Weights of a small GPT-style language model, trained from scratch on English Wikipedia.
Size: 11 layers, width 512, 8 heads of 64, 51M parameters.
Architecture: rotary positions, no biases in attention or MLP, untied embeddings.
Training: 1158M tokens, 9525 steps.
Each number is 50 + 12 x the weight over its row's rms, rounded and kept within 0 to 99. Layers, rows and columns count from 0. The size before them is the row's rms in percent of the matrix's.

# down: layer 5 MLP down (transposed), 1344x512, rms 0.0492, rows 1170-1187, columns 384-511
# gate: layer 5 MLP gate, 1344x512, rms 0.0783, rows 1171-1188, columns 384-511
# up: layer 5 MLP up, 1344x512, rms 0.0825, rows 1171-1188, columns 384-511
down1170 092:54 37 45 73 62 36 55 55 69 31 52 57 52 36 50 44 58 47 76 61 63 42 40 48 57 70 44 52 42 41 68 48 64 60 51 58 72 52 50 62 51 42 69 38 44 49 81 40 52 47 48 44 52 32 36 30 40 31 52 40 72 48 52 45 52 68 53 66 57 59 56 62 57 54 52 50 75 56 46 51 64 53 55 57 30 61 47 37 45 64 54 56 51 47 41 54 46 69 56 51 37 36 46 61 33 47 69 28 37 62 16 46 53 45 44 30 41 33 35 57 62 41 44 40 19 51 47 53
gate1171 104:41 18 57 50 44 50 42 50 47 65 71 62 57 50 33 50 44 38 50 65 61 28 54 33 47 47 45 32 51 64 36 52 47 58 26 38 49 39 55 44 62 59 53 69 52 28 60 60 58 50 39 52 52 43 46 69 56 50 44 58 56 54 59 44 61 46 54 37 53 59 41 40 56 59 55 46 55 49 64 42 57 68 50 67 71 51 44 68 58 60 52 60 50 60 31 53 65 64 39 56 69 42 46 47 64 61 57 47 54 51 56 33 78 61 49 52 44 49 59 63 30 55 41 60 56 40 47 53
up1171 098:46 26 45 52 60 49 48 50 54 38 53 40 50 59 63 68 51 67 50 39 44 53 43 53 36 61 59 42 39 74 50 81 69 46 44 54 38 77 60 47 37 62 61 68 60 48 39 47 37 54 25 32 42 46 71 54 31 25 43 43 64 40 52 46 60 35 39 35 60 55 25 43 33 54 29 73 33 44 44 31 53 28 46 48 41 69 41 66 64 48 51 33 54 40 32 43 59 38 61 60 64 18 62 36 42 41 64 50 50 54 66 64 54 45 54 64 52 56 44 25 33 44 35 57 45 55 50 53
down1171 103:54 45 47 86 36 67 51 52 42 62 33 49 24 40 51 59 32 73 44 32 37 56 66 58 63 40 47 62 45 36 21 51 73 34 37 58 59 59 70 65 59 39 53 44 41 50 72 45 42 45 46 76 42 22 55 36 59 44 67 57 61 49 52 66 45 34 76 42 62 54 69 50 59 39 35 53 45 44 57 39 57 65 38 50 55 45 56 58 32 47 56 38 15 46 58 37 75 36 55 57 39 50 36 59 44 61 60 36 52 77 59 60 54 44 62 50 45 41 56 56 37 60 48 45 73 54 37 48
gate1172 100:73 53 42 32 56 47 61 56 52 57 56 55 63 38 56 36 15 58 51 40 69 34 37 39 51 72 30 36 60 33 39 42 58 50 54 62 69 57 72 56 61 60 43 36 19 52 44 28 46 50 62 50 47 34 46 54 49 37 59 69 59 57 63 47 48 55 31 86 59 56 34 49 73 73 43 61 34 35 37 32 58 62 56 54 29 37 47 61 48 68 34 40 52 59 73 55 43 64 36 62 40 56 37 41 58 49 41 33 27 60 70 39 61 64 36 71 23 42 37 40 50 36 52 69 60 45 60 32
up1172 100:55 27 37 51 35 63 19 42 57 69 29 62 50 43 40 78 44 49 55 63 41 61 44 31 47 57 53 48 36 44 42 67 47 64 67 45 47 40 57 43 41 50 55 30 40 52 47 46 38 39 32 57 68 35 35 46 39 45 41 50 49 59 45 38 65 21 35 29 27 50 45 57 54 43 46 46 57 47 57 47 68 54 55 27 50 54 31 59 59 46 41 21 45 49 62 27 44 60 61 49 48 47 66 50 46 35 35 56 64 56 68 45 29 50 52 49 51 45 73 61 52 51 39 40 44 39 64 79
down1172 097:44 39 18 37 42 32 65 35 45 48 37 51 60 53 56 42 39 69 44 47 50 52 38 42 40 71 45 50 57 59 45 52 23 42 55 58 47 65 59 53 59 50 49 45 39 40 66 34 64 41 47 60 56 58 29 46 59 47 24 70 66 45 55 53 67 68 60 40 46 53 35 60 55 49 49 60 65 33 40 50 41 40 45 35 55 35 58 56 53 41 52 46 61 79 56 54 38 46 30 39 37 51 65 46 32 56 53 54 69 46 47 37 51 24 52 65 56 49 66 49 44 67 46 47 41 47 51 60
gate1173 100:51 55 56 50 52 48 41 60 33 57 61 45 44 43 53 41 45 50 68 69 52 40 39 37 44 54 41 29 50 67 56 48 41 58 53 62 30 52 35 41 57 60 47 36 44 47 25 48 77 55 68 48 40 53 36 57 57 66 44 29 69 40 56 62 53 51 46 47 40 31 44 55 45 58 36 38 25 60 40 52 45 61 53 49 40 50 48 51 54 73 54 27 45 58 63 86 49 37 47 42 55 53 40 55 48 44 53 57 37 58 39 56 53 45 39 47 62 63 41 39 46 56 64 54 32 51 54 53
up1173 098:59 42 67 64 51 46 61 74 51 47 59 48 53 58 74 61 71 51 62 46 42 30 43 27 48 38 60 44 53 52 79 29 47 62 57 75 33 49 41 45 58 48 46 29 32 67 62 43 30 44 37 40 52 26 70 29 45 71 66 39 54 37 46 30 46 34 57 49 43 38 30 53 43 32 41 58 46 45 57 71 41 53 25 44 44 49 57 55 63 54 48 36 40 40 39 59 40 59 47 38 32 42 40 69 48 36 43 75 54 55 48 60 46 71 33 51 67 53 40 40 68 44 68 39 61 44 42 49
down1173 098:57 62 37 49 42 57 43 49 41 66 47 50 50 78 49 47 48 63 36 55 32 40 60 54 58 43 52 63 42 50 39 58 48 61 34 34 32 31 62 51 72 37 60 52 58 54 24 44 65 56 57 52 65 59 49 51 58 44 37 44 45 50 58 41 54 33 64 28 47 52 48 59 69 61 54 54 29 43 57 61 48 53 33 28 36 32 64 51 42 46 54 50 45 40 53 72 40 43 67 27 53 56 77 71 28 57 41 40 43 43 56 39 68 46 41 61 50 69 40 63 44 73 51 56 50 51 50 62
gate1174 101:48 72 72 43 79 58 49 66 31 48 68 58 29 30 39 66 52 53 50 56 62 61 45 58 33 45 71 68 44 55 48 20 40 66 52 67 45 35 48 66 70 50 51 61 66 51 56 45 54 28 47 40 33 43 69 33 63 55 60 55 60 74 66 46 48 52 47 21 35 57 53 81 53 28 20 55 30 48 72 44 57 38 44 66 34 43 44 43 43 51 43 44 53 39 59 44 66 52 47 55 46 47 35 44 44 57 50 53 39 42 42 42 41 42 68 53 65 43 50 54 53 32 40 39 47 48 60 38
up1174 103:47 49 68 49 34 62 55 62 56 56 46 46 47 25 49 44 63 45 61 54 71 58 65 59 29 51 56 32 54 37 31 52 71 67 51 28 51 52 44 50 66 51 81 63 56 57 40 62 59 68 35 40 49 33 22 52 80 55 62 38 60 51 51 43 55 45 47 55 33 60 59 55 69 57 41 46 36 57 52 54 57 34 64 45 58 38 37 49 52 50 49 38 60 46 64 42 41 64 67 47 23 28 44 41 61 50 56 38 40 39 31 37 55 62 87 20 51 36 71 14 49 29 40 44 52 61 53 36
down1174 101:56 57 60 65 62 42 64 64 42 51 40 59 52 36 66 51 50 65 42 63 54 58 36 31 39 24 46 41 49 45 50 40 39 58 51 59 36 64 40 37 41 55 50 48 67 50 44 44 65 63 46 38 47 27 63 57 52 70 53 39 35 42 40 48 54 55 69 43 27 52 55 50 55 67 49 45 59 86 41 73 53 57 37 52 49 38 35 33 56 69 56 19 48 36 67 54 38 50 41 52 64 54 62 71 36 43 46 16 62 70 60 49 52 49 53 57 53 37 45 56 45 51 42 34 43 46 36 67
gate1175 097:41 61 35 56 73 44 47 33 55 57 53 55 41 66 38 50 60 63 35 59 46 58 52 51 66 67 33 51 46 71 35 46 43 54 32 64 63 46 63 53 37 48 36 52 51 43 41 14 69 63 48 44 38 48 75 43 40 44 56 68 32 45 48 63 47 48 59 61 36 42 56 46 40 54 24 32 50 62 45 45 57 48 46 52 56 42 61 44 26 54 36 37 47 43 63 57 39 51 49 42 68 72 60 43 80 60 58 59 65 48 76 60 45 49 46 65 46 56 41 51 45 45 50 56 25 62 38 40
up1175 101:48 47 46 52 25 54 37 47 47 51 60 52 50 60 55 57 57 52 35 69 77 43 33 45 42 39 39 34 55 32 33 64 43 42 48 55 49 52 51 29 59 54 37 40 56 53 54 68 44 71 75 64 57 56 59 27 55 65 45 54 61 56 47 52 45 34 49 43 63 45 46 62 44 43 55 62 51 50 42 62 55 53 48 47 51 44 66 57 54 86 47 59 53 43 40 59 59 63 69 57 20 55 63 66 47 75 54 71 34 35 36 49 43 64 47 35 54 50 35 40 47 37 42 66 37 50 44 78
down1175 096:61 41 48 45 53 71 27 66 33 47 59 51 54 52 20 31 69 47 63 69 52 64 44 51 44 46 43 31 50 66 75 51 48 55 40 51 53 50 58 69 51 53 52 33 59 62 57 49 16 41 52 50 55 73 62 55 45 67 39 48 55 34 48 34 36 62 48 47 39 46 47 58 62 71 46 36 36 43 41 57 47 45 29 31 53 50 58 51 65 47 66 52 77 68 41 43 50 28 46 51 51 64 64 41 58 46 39 34 56 58 41 31 38 48 67 53 45 73 73 58 33 61 39 46 38 48 37 40
gate1176 098:55 59 64 40 50 53 45 69 62 41 38 44 58 46 53 52 52 72 65 48 59 36 63 54 70 34 50 53 47 29 44 62 45 37 45 32 53 46 42 25 62 37 47 45 42 56 65 41 42 44 24 60 54 47 45 50 69 69 52 44 40 46 54 52 32 34 47 55 59 51 58 58 39 32 46 68 50 59 54 57 38 28 72 40 51 44 46 25 62 60 44 47 41 35 62 67 66 53 56 50 23 68 63 44 45 65 63 52 59 28 69 63 51 31 47 50 52 42 48 48 28 48 57 44 62 57 20 43
up1176 100:37 54 61 18 59 54 65 51 64 63 72 67 49 55 39 49 47 51 44 36 57 55 31 48 52 48 53 32 62 44 31 58 43 55 31 57 49 43 58 50 44 60 40 44 43 60 43 66 34 52 60 34 48 71 52 66 55 57 38 43 37 35 41 52 48 61 32 24 55 34 53 57 37 41 57 53 64 45 64 39 51 62 61 45 63 36 64 52 47 57 59 42 54 56 49 78 51 39 52 31 53 48 34 38 35 51 61 55 36 35 51 63 55 61 40 60 47 45 44 55 57 51 50 57 66 54 35 43
down1176 103:57 53 61 55 53 49 41 37 52 38 29 45 55 41 47 43 66 63 65 53 33 46 45 60 56 54 60 77 39 59 54 55 39 51 49 35 60 65 65 35 48 34 67 61 64 40 49 56 40 48 37 65 57 59 55 52 39 51 30 54 38 55 44 43 31 67 58 49 58 77 39 64 46 65 55 49 76 37 74 47 51 65 46 58 51 38 39 66 42 43 41 44 51 73 57 49 51 62 77 52 53 55 41 56 40 53 53 53 57 56 62 45 58 47 56 52 52 47 45 51 74 32 56 46 43 54 45 32
gate1177 098:31 62 38 40 26 42 53 42 65 54 34 48 55 28 36 30 69 47 63 30 48 62 61 38 44 54 54 64 54 64 58 50 54 49 43 71 55 41 46 47 36 57 38 44 43 25 52 47 60 54 59 52 53 38 40 49 68 41 41 43 57 47 47 53 60 40 54 35 46 66 31 51 65 33 46 50 14 55 58 45 64 51 55 69 51 48 52 38 51 58 50 45 64 32 71 56 43 41 42 52 44 64 57 37 57 70 54 63 70 49 67 48 51 51 55 41 47 52 49 50 42 68 47 49 46 74 59 50
up1177 105:64 64 66 64 42 52 58 33 49 56 54 55 36 43 46 59 49 58 52 66 60 39 65 49 60 61 52 76 54 64 48 71 34 64 62 18 78 44 67 39 48 58 45 46 54 52 47 65 51 43 58 49 55 42 39 46 28 35 61 69 58 42 30 50 64 48 52 60 36 20 56 54 14 84 65 80 51 45 76 56 61 43 45 49 52 67 52 51 56 54 34 52 41 52 39 36 55 49 73 68 48 49 59 51 34 41 38 69 28 49 40 44 56 59 66 49 52 51 43 58 55 62 57 66 66 27 38 55
down1177 099:59 38 74 53 55 53 41 62 60 24 47 38 27 44 27 18 34 35 34 29 62 55 58 49 61 61 47 47 57 72 63 49 70 50 45 51 44 34 61 62 53 57 52 61 55 31 72 57 55 44 86 43 32 65 42 57 56 54 67 64 26 41 50 48 56 53 37 53 61 65 48 56 45 37 36 54 69 37 61 56 34 54 37 39 61 31 55 46 48 37 48 47 59 39 41 28 38 54 58 55 53 68 51 52 45 40 53 49 49 61 41 22 52 75 48 48 52 71 42 52 44 51 49 57 49 48 62 40
gate1178 102:65 53 56 44 37 31 60 40 67 47 61 45 45 45 45 68 54 73 45 37 49 47 18 69 41 61 46 49 55 47 77 36 61 40 38 44 55 65 49 43 66 35 30 60 56 54 70 42 42 31 50 58 50 52 46 43 32 36 65 47 50 33 29 29 49 33 32 52 50 10 39 23 62 60 63 47 55 36 52 41 45 62 26 59 60 51 45 68 40 38 62 26 53 46 67 69 32 62 64 33 57 62 53 58 47 37 54 31 46 48 55 77 66 44 38 41 47 62 52 66 61 69 51 38 48 30 56 50
up1178 097:63 46 59 67 47 65 36 73 39 45 42 56 49 53 44 51 58 40 48 47 46 44 54 46 45 57 40 74 55 41 63 58 43 69 61 58 61 38 64 49 42 60 48 58 60 52 41 56 65 69 54 65 47 43 63 53 20 44 46 40 54 54 59 48 52 49 61 54 58 61 44 49 59 47 46 51 43 64 47 51 34 61 72 53 36 48 33 54 40 54 60 58 31 57 43 43 66 46 28 66 20 54 54 36 67 33 74 35 63 54 42 26 43 66 50 67 26 69 44 42 58 39 45 58 56 43 37 38
down1178 099:67 55 43 54 40 51 50 52 19 47 42 39 44 52 51 56 36 78 21 54 52 26 44 34 45 58 51 46 55 68 77 41 58 42 55 61 57 52 45 15 45 50 23 76 60 44 66 58 61 73 28 45 42 47 55 34 55 60 54 44 49 47 60 50 51 52 61 55 26 47 68 49 36 54 27 68 32 55 58 38 36 73 72 46 54 83 48 24 52 42 52 15 50 55 45 43 68 35 57 70 53 32 63 35 65 45 33 76 57 64 58 60 37 76 41 69 66 50 55 52 52 68 45 59 56 35 39 52
gate1179 097:38 52 37 59 67 43 47 52 52 62 48 65 57 81 35 39 47 80 48 53 48 40 64 53 56 63 71 51 59 41 60 36 37 62 38 63 61 56 68 74 39 42 40 34 52 60 65 56 39 60 28 50 69 59 46 38 39 54 73 57 46 58 55 72 62 53 25 28 45 65 56 64 26 45 47 60 47 75 70 67 46 49 36 36 52 49 59 45 41 51 37 60 49 61 26 42 43 50 65 40 40 45 49 59 49 54 66 53 37 65 34 10 49 32 66 37 54 66 37 38 33 53 45 50 43 55 53 25
up1179 095:49 44 39 56 35 65 43 50 36 49 31 73 53 46 53 61 49 41 40 53 54 53 31 54 52 65 37 49 50 56 61 42 41 43 53 19 69 41 59 52 53 47 49 74 59 47 53 47 59 68 29 45 59 34 35 42 48 66 59 42 60 49 39 59 54 44 58 45 28 28 51 34 22 40 55 65 45 20 39 31 56 52 49 40 80 42 58 46 52 42 58 25 55 46 61 19 65 65 55 40 69 41 60 67 75 38 28 52 55 30 46 62 50 41 47 72 62 58 52 55 49 42 39 45 51 53 63 69
down1179 095:45 65 50 66 57 62 53 49 64 41 45 42 84 48 27 80 46 21 55 35 43 44 75 33 44 59 31 48 66 29 63 48 36 49 45 21 37 44 55 67 64 35 30 50 66 45 47 69 56 61 64 26 40 52 40 64 48 69 40 53 41 33 33 64 50 59 67 49 48 50 61 55 38 50 46 62 50 52 66 39 46 55 53 56 52 62 46 63 49 54 55 43 52 68 55 36 39 62 55 45 53 35 31 38 61 71 76 49 42 30 65 36 39 66 66 66 44 39 46 34 54 39 32 64 68 63 37 41
gate1180 099:55 65 54 55 45 43 41 58 60 58 52 37 61 42 46 51 49 46 44 33 42 41 46 27 41 50 41 49 54 36 58 63 59 68 72 44 55 48 49 25 40 52 52 58 39 55 43 51 51 46 49 41 64 37 60 50 47 47 56 37 60 48 46 62 53 42 28 47 41 50 36 53 57 53 55 67 68 58 50 62 50 43 50 58 57 76 78 61 63 68 54 18 77 64 37 55 36 40 56 51 43 45 56 24 56 49 71 47 61 41 51 55 50 38 65 62 54 51 48 45 55 34 58 49 53 60 49 53
up1180 098:31 57 53 56 38 61 25 52 51 63 45 25 43 53 39 48 59 33 69 38 59 47 50 72 72 34 36 57 46 64 43 37 34 48 53 63 56 29 46 49 60 56 53 50 49 46 49 50 51 51 43 55 55 76 39 53 54 71 47 35 63 67 55 54 29 73 49 55 62 64 62 61 68 33 63 50 41 24 50 48 62 22 61 43 57 64 38 44 34 43 37 18 45 42 36 59 53 36 38 66 38 49 64 47 60 53 56 63 79 45 58 68 74 46 47 13 42 46 40 45 62 46 59 28 47 50 45 50
down1180 102:54 51 22 42 66 48 48 64 36 56 32 48 62 32 48 29 70 48 60 41 34 55 34 49 56 57 51 55 46 64 61 57 44 36 48 45 53 74 40 74 40 30 26 60 55 46 43 50 59 44 51 44 58 42 61 59 44 55 40 48 65 46 27 57 63 55 50 51 55 46 39 39 45 38 54 71 45 46 44 59 74 24 36 41 73 81 26 55 52 68 40 33 51 78 39 64 46 40 52 51 52 49 50 42 39 49 62 36 56 54 52 58 72 40 59 48 61 28 43 55 79 43 60 76 53 69 38 41
gate1181 099:40 38 48 41 67 55 40 37 65 56 86 36 76 37 44 49 83 62 61 44 42 56 47 67 24 56 49 31 51 46 41 33 51 38 39 36 55 63 48 31 52 56 61 60 51 51 44 48 44 59 48 65 52 26 60 49 52 41 54 45 48 27 36 58 53 77 70 49 31 49 45 22 43 48 68 58 49 74 42 56 67 52 48 39 53 74 57 61 44 41 30 48 58 60 36 51 20 42 46 53 48 44 35 37 35 34 46 62 41 64 35 65 48 45 33 54 41 22 61 37 40 75 60 57 52 51 42 48
up1181 101:56 70 63 45 44 51 52 43 51 58 70 54 40 73 53 37 69 64 31 57 69 58 45 60 36 43 49 51 43 61 39 41 45 27 63 48 72 63 32 35 64 75 60 55 47 48 33 29 64 45 51 68 52 51 62 47 36 68 30 39 47 62 53 39 50 27 42 57 54 55 52 66 11 41 59 40 47 44 69 58 32 41 46 62 57 33 70 57 46 41 79 37 53 45 62 42 46 37 51 36 47 53 58 33 45 37 32 52 34 60 29 51 72 47 33 60 66 85 58 54 49 50 62 47 41 27 49 51
down1181 100:68 67 54 38 40 71 38 55 45 56 42 52 41 61 46 47 37 68 38 46 62 53 42 53 61 36 56 48 56 67 48 60 55 50 42 44 55 32 36 63 56 41 42 54 46 67 42 62 55 66 46 46 67 57 43 60 52 44 63 62 63 58 41 54 42 48 57 39 60 33 33 52 48 59 73 37 53 78 39 60 43 43 47 40 66 52 60 53 59 47 43 42 45 46 63 76 53 53 56 57 70 35 46 57 49 65 61 56 44 30 35 44 57 55 59 39 38 49 44 64 36 74 56 73 49 48 47 52
gate1182 099:42 42 53 48 47 49 62 59 42 63 25 41 46 40 71 65 52 52 44 37 55 54 38 38 32 32 39 53 57 40 29 43 55 34 58 47 49 63 46 32 61 70 51 54 42 76 55 37 51 61 61 39 42 57 47 50 71 23 60 63 47 69 37 54 72 60 31 66 48 45 29 53 47 44 52 45 37 44 39 46 70 59 50 34 39 65 47 62 47 37 40 55 34 57 62 68 35 30 42 55 58 42 29 31 36 33 67 51 50 73 72 33 49 62 55 49 69 44 53 49 46 48 50 49 78 49 52 39
up1182 092:42 84 54 39 48 55 43 46 35 43 42 27 44 50 75 30 37 77 51 68 50 59 68 39 39 52 40 32 52 53 40 44 46 32 68 40 29 65 51 54 39 31 70 47 39 36 54 48 39 51 48 41 67 62 43 48 63 33 49 53 41 30 52 55 61 28 34 50 38 60 54 63 45 32 30 34 58 58 63 54 56 29 33 31 56 34 56 47 37 34 48 35 61 56 61 45 46 48 70 55 35 73 64 66 59 49 77 54 43 55 48 45 49 33 38 33 61 54 49 42 66 71 45 52 56 39 43 41
down1182 094:59 41 55 54 47 23 61 58 51 63 40 44 43 52 46 61 29 42 34 37 60 29 40 62 61 55 35 44 41 60 43 36 49 34 65 39 66 49 33 57 71 50 50 29 50 58 61 50 87 53 46 37 57 55 80 55 62 53 73 69 52 47 60 48 23 66 45 41 37 26 57 43 33 42 47 54 51 47 51 59 52 51 40 54 77 52 66 42 42 41 53 51 45 46 52 38 42 25 55 46 44 60 45 57 39 59 45 69 43 63 70 56 61 53 36 45 38 47 63 41 42 48 51 49 49 54 64 22
gate1183 099:58 89 36 38 48 55 62 55 58 62 47 48 54 34 68 45 49 38 64 54 41 59 57 46 55 55 54 56 67 45 64 33 66 35 37 35 62 40 65 68 50 28 60 64 42 73 44 59 39 28 76 61 56 43 36 48 48 54 38 56 61 52 55 77 53 46 27 35 59 26 80 55 38 48 44 56 43 56 73 54 35 43 62 56 61 58 42 36 32 65 56 58 64 63 51 60 58 64 60 54 60 40 45 66 44 42 63 30 40 45 53 43 66 43 69 66 47 49 49 38 44 54 40 57 69 42 66 32
up1183 099:27 35 65 81 18 57 49 50 44 69 43 58 55 52 50 43 54 62 49 65 69 40 34 47 51 48 64 60 51 42 43 65 40 68 40 37 34 53 36 62 48 73 52 54 43 34 51 29 39 45 43 49 41 57 66 36 44 32 59 55 70 61 40 35 43 53 50 65 53 65 56 39 68 53 63 55 56 34 30 57 52 42 65 37 49 39 41 54 52 54 46 53 55 48 67 56 33 49 53 67 62 67 49 31 59 46 48 70 52 56 43 43 40 33 37 59 38 53 59 74 51 46 42 66 41 31 46 48
down1183 097:35 55 67 47 51 49 40 55 44 60 66 53 47 73 41 32 45 36 51 67 49 39 50 68 65 66 69 55 38 58 53 58 40 65 68 44 50 65 42 50 68 65 39 45 63 67 52 56 39 52 45 41 59 48 56 36 26 62 57 64 56 36 78 48 40 61 62 59 36 41 58 47 57 42 63 37 70 60 46 38 57 74 58 65 70 35 41 39 43 29 60 41 52 47 41 52 34 45 28 54 63 61 52 69 47 49 58 40 57 64 46 35 31 35 42 63 38 32 42 52 57 47 58 61 33 40 51 35
gate1184 102:23 62 44 39 47 43 45 40 42 57 41 68 43 53 71 34 61 35 71 45 68 71 33 67 63 61 53 47 57 66 66 35 36 67 56 71 72 35 57 67 46 62 47 39 50 41 45 36 44 69 37 50 27 58 61 35 51 61 39 64 31 66 57 42 30 36 51 75 48 51 32 52 64 49 71 74 57 75 57 72 37 36 59 77 64 67 51 65 50 48 54 50 39 88 46 52 67 57 39 56 43 54 73 51 62 55 60 46 62 48 51 39 53 44 49 71 49 62 61 57 43 61 41 40 74 40 71 67
up1184 105:46 48 48 40 47 78 67 51 40 56 47 47 61 68 63 58 41 53 55 59 62 39 61 66 82 63 46 43 33 59 52 36 51 48 49 62 50 51 37 49 41 63 52 75 42 47 55 45 42 44 59 53 52 54 54 54 72 42 36 53 47 51 47 64 52 56 52 52 37 34 60 58 69 41 48 49 38 30 52 30 36 68 57 49 58 52 40 46 34 51 51 83 59 58 56 25 56 55 42 55 63 38 57 50 47 73 34 60 51 42 78 45 47 30 24 45 45 39 52 35 31 48 54 56 42 34 72 46
down1184 103:60 70 42 31 60 62 47 24 52 36 54 71 66 52 54 51 70 42 49 36 38 30 33 51 41 37 25 56 29 51 25 35 62 34 52 23 48 37 41 47 38 51 85 52 51 31 51 45 49 30 58 56 45 43 51 62 25 33 66 54 65 44 58 49 50 52 51 47 46 33 34 54 52 54 35 36 38 61 44 47 42 61 51 61 66 53 68 55 56 63 62 56 59 55 48 40 51 57 76 65 43 43 47 29 38 40 61 43 42 56 56 35 53 54 56 52 40 73 44 62 65 63 53 56 44 50 36 29
gate1185 097:74 37 44 35 45 30 32 42 59 36 67 57 62 63 52 66 54 89 63 44 39 34 66 53 42 59 47 75 60 51 64 46 49 56 51 46 54 38 42 48 49 59 60 51 54 67 52 31 33 52 38 40 39 55 42 40 30 31 32 56 57 53 51 51 14 47 58 45 53 62 69 74 71 46 52 69 41 57 43 36 56 33 61 74 33 42 56 49 49 57 35 53 49 36 54 50 62 51 62 33 39 58 75 46 49 28 53 46 56 46 55 53 51 71 49 27 27 37 32 45 52 64 46 49 42 48 54 70
up1185 103:89 37 30 60 51 62 75 31 63 39 47 52 69 51 58 45 38 53 52 52 57 42 45 51 26 52 65 31 49 39 47 56 46 65 51 54 57 57 58 53 57 44 46 60 35 47 56 57 60 53 35 49 79 53 46 60 58 44 38 52 55 57 37 71 50 66 39 23 43 46 33 43 58 40 54 49 24 60 31 53 44 49 65 61 74 41 58 35 46 44 68 66 41 45 36 57 75 63 60 51 47 33 28 43 65 53 42 54 50 43 54 58 59 42 50 51 64 50 42 40 61 58 48 65 51 35 61 42
down1185 097:53 46 52 38 32 35 38 40 63 49 57 54 67 43 47 47 29 49 53 53 39 59 65 54 57 42 40 29 60 38 52 53 58 58 67 41 36 43 72 49 28 63 54 60 25 43 67 33 45 45 49 54 51 39 53 54 59 63 32 75 42 31 66 35 55 49 37 47 35 68 58 15 46 47 54 39 25 48 69 59 38 57 31 56 62 51 52 65 57 56 54 56 68 54 75 44 53 49 47 73 55 47 32 78 39 43 56 46 49 58 51 41 45 46 28 53 45 49 52 65 36 50 36 47 36 19 56 49
gate1186 101:55 54 70 62 34 44 51 40 32 40 59 69 45 49 70 64 41 54 49 42 65 54 60 53 64 66 51 54 54 67 51 66 58 45 51 52 32 34 63 27 49 64 51 52 52 33 51 68 47 61 51 47 62 42 68 47 69 47 81 16 55 61 75 55 65 49 21 50 54 45 65 47 53 55 50 64 20 74 53 38 38 38 59 49 44 60 59 58 46 65 46 47 27 42 48 71 59 60 60 38 57 41 71 36 47 62 60 38 62 45 51 48 29 28 56 49 59 67 57 39 51 35 74 57 49 64 46 44
up1186 102:68 58 37 49 69 54 46 61 51 61 44 55 82 41 50 56 48 43 34 53 58 46 47 59 44 73 52 64 58 72 66 55 63 45 34 36 60 56 68 28 52 45 41 45 43 66 43 54 70 56 55 56 37 46 55 49 43 44 42 49 43 44 51 37 63 37 34 31 63 36 31 30 50 46 47 52 23 56 33 37 64 44 29 28 59 40 45 59 49 31 57 41 33 42 40 66 18 54 24 61 48 52 42 46 51 51 35 59 52 20 44 59 47 37 60 37 49 40 51 53 56 34 32 51 54 41 42 42
down1186 101:61 72 47 57 48 55 44 43 32 36 57 62 55 48 49 25 59 40 79 43 40 35 41 63 45 30 24 49 28 58 66 44 58 66 49 62 48 39 42 51 41 26 46 58 72 58 66 31 60 23 62 24 72 48 68 40 67 57 54 52 51 62 64 64 22 64 57 36 49 48 45 43 42 53 65 55 39 60 56 72 39 45 39 48 51 46 53 48 70 28 39 44 40 35 41 35 52 39 56 56 49 32 55 42 67 52 48 33 40 68 45 22 54 35 43 45 35 56 49 51 42 48 69 52 54 59 56 56
gate1187 098:35 43 26 29 19 56 44 61 29 42 65 28 36 75 61 27 32 66 67 46 37 54 23 65 40 53 60 39 52 60 61 67 37 50 47 49 59 41 61 50 45 35 56 57 72 56 45 46 61 41 27 39 66 35 67 68 32 46 43 47 59 67 60 51 60 36 56 44 42 38 53 45 38 45 45 57 67 55 69 57 35 73 32 39 37 40 39 47 55 49 53 56 45 78 56 38 65 47 38 31 47 54 30 34 50 60 59 62 28 72 70 55 40 37 55 63 35 53 55 47 34 58 57 58 46 60 66 39
up1187 098:48 62 54 55 51 37 61 47 55 39 63 62 54 40 48 65 57 38 54 34 65 56 66 42 63 63 31 43 58 46 40 58 61 57 35 68 18 24 56 47 58 47 43 55 50 30 56 53 38 55 52 53 43 63 64 36 63 54 58 48 36 50 62 17 47 49 29 51 52 46 43 56 56 60 25 72 45 45 37 37 64 45 57 61 61 55 56 34 52 54 45 60 47 46 55 60 42 37 43 56 44 63 71 63 36 47 50 33 39 51 43 64 39 51 48 52 71 73 71 64 53 34 44 52 55 51 48 50
down1187 098:50 65 65 36 65 48 44 38 61 65 60 63 61 74 21 58 31 62 48 36 51 54 48 36 40 69 53 58 58 45 40 43 58 73 56 26 70 57 48 32 53 63 41 44 52 56 57 56 54 61 57 53 69 37 52 72 66 50 37 59 61 36 44 31 59 55 61 36 42 42 70 53 61 70 47 55 62 37 50 64 64 54 51 42 56 44 30 47 46 47 54 66 48 45 41 50 62 33 57 47 48 58 54 55 58 63 56 16 78 48 46 51 31 55 45 28 47 46 57 64 63 48 49 59 58 29 72 62
gate1188 104:36 54 33 42 53 29 48 36 56 30 29 44 29 38 55 39 58 37 70 49 26 51 29 24 50 65 30 52 40 54 40 38 62 49 54 43 75 69 41 40 75 42 39 57 41 80 46 49 51 58 63 41 49 52 47 41 22 47 43 34 37 46 54 54 53 42 64 60 38 42 54 33 56 67 40 63 44 64 49 50 59 48 38 63 55 59 53 67 46 53 51 67 41 68 45 41 47 56 33 54 37 72 55 37 47 63 51 51 50 51 39 48 58 51 42 53 64 51 45 62 54 55 50 56 31 46 56 45
up1188 103:43 51 46 62 66 65 59 21 24 97 39 37 70 46 62 34 39 64 59 58 44 25 53 52 47 52 65 56 51 46 48 38 54 41 28 45 56 51 41 44 28 68 48 62 48 56 42 56 43 52 45 54 56 62 49 43 47 35 52 60 39 50 30 74 39 38 35 37 53 49 56 64 30 50 52 56 48 47 48 53 36 47 41 36 37 48 53 23 58 44 58 68 21 42 52 55 78 64 55 41 42 41 43 61 56 40 40 44 36 71 50 65 70 57 51 76 59 66 61 61 38 54 65 51 40 48 41 37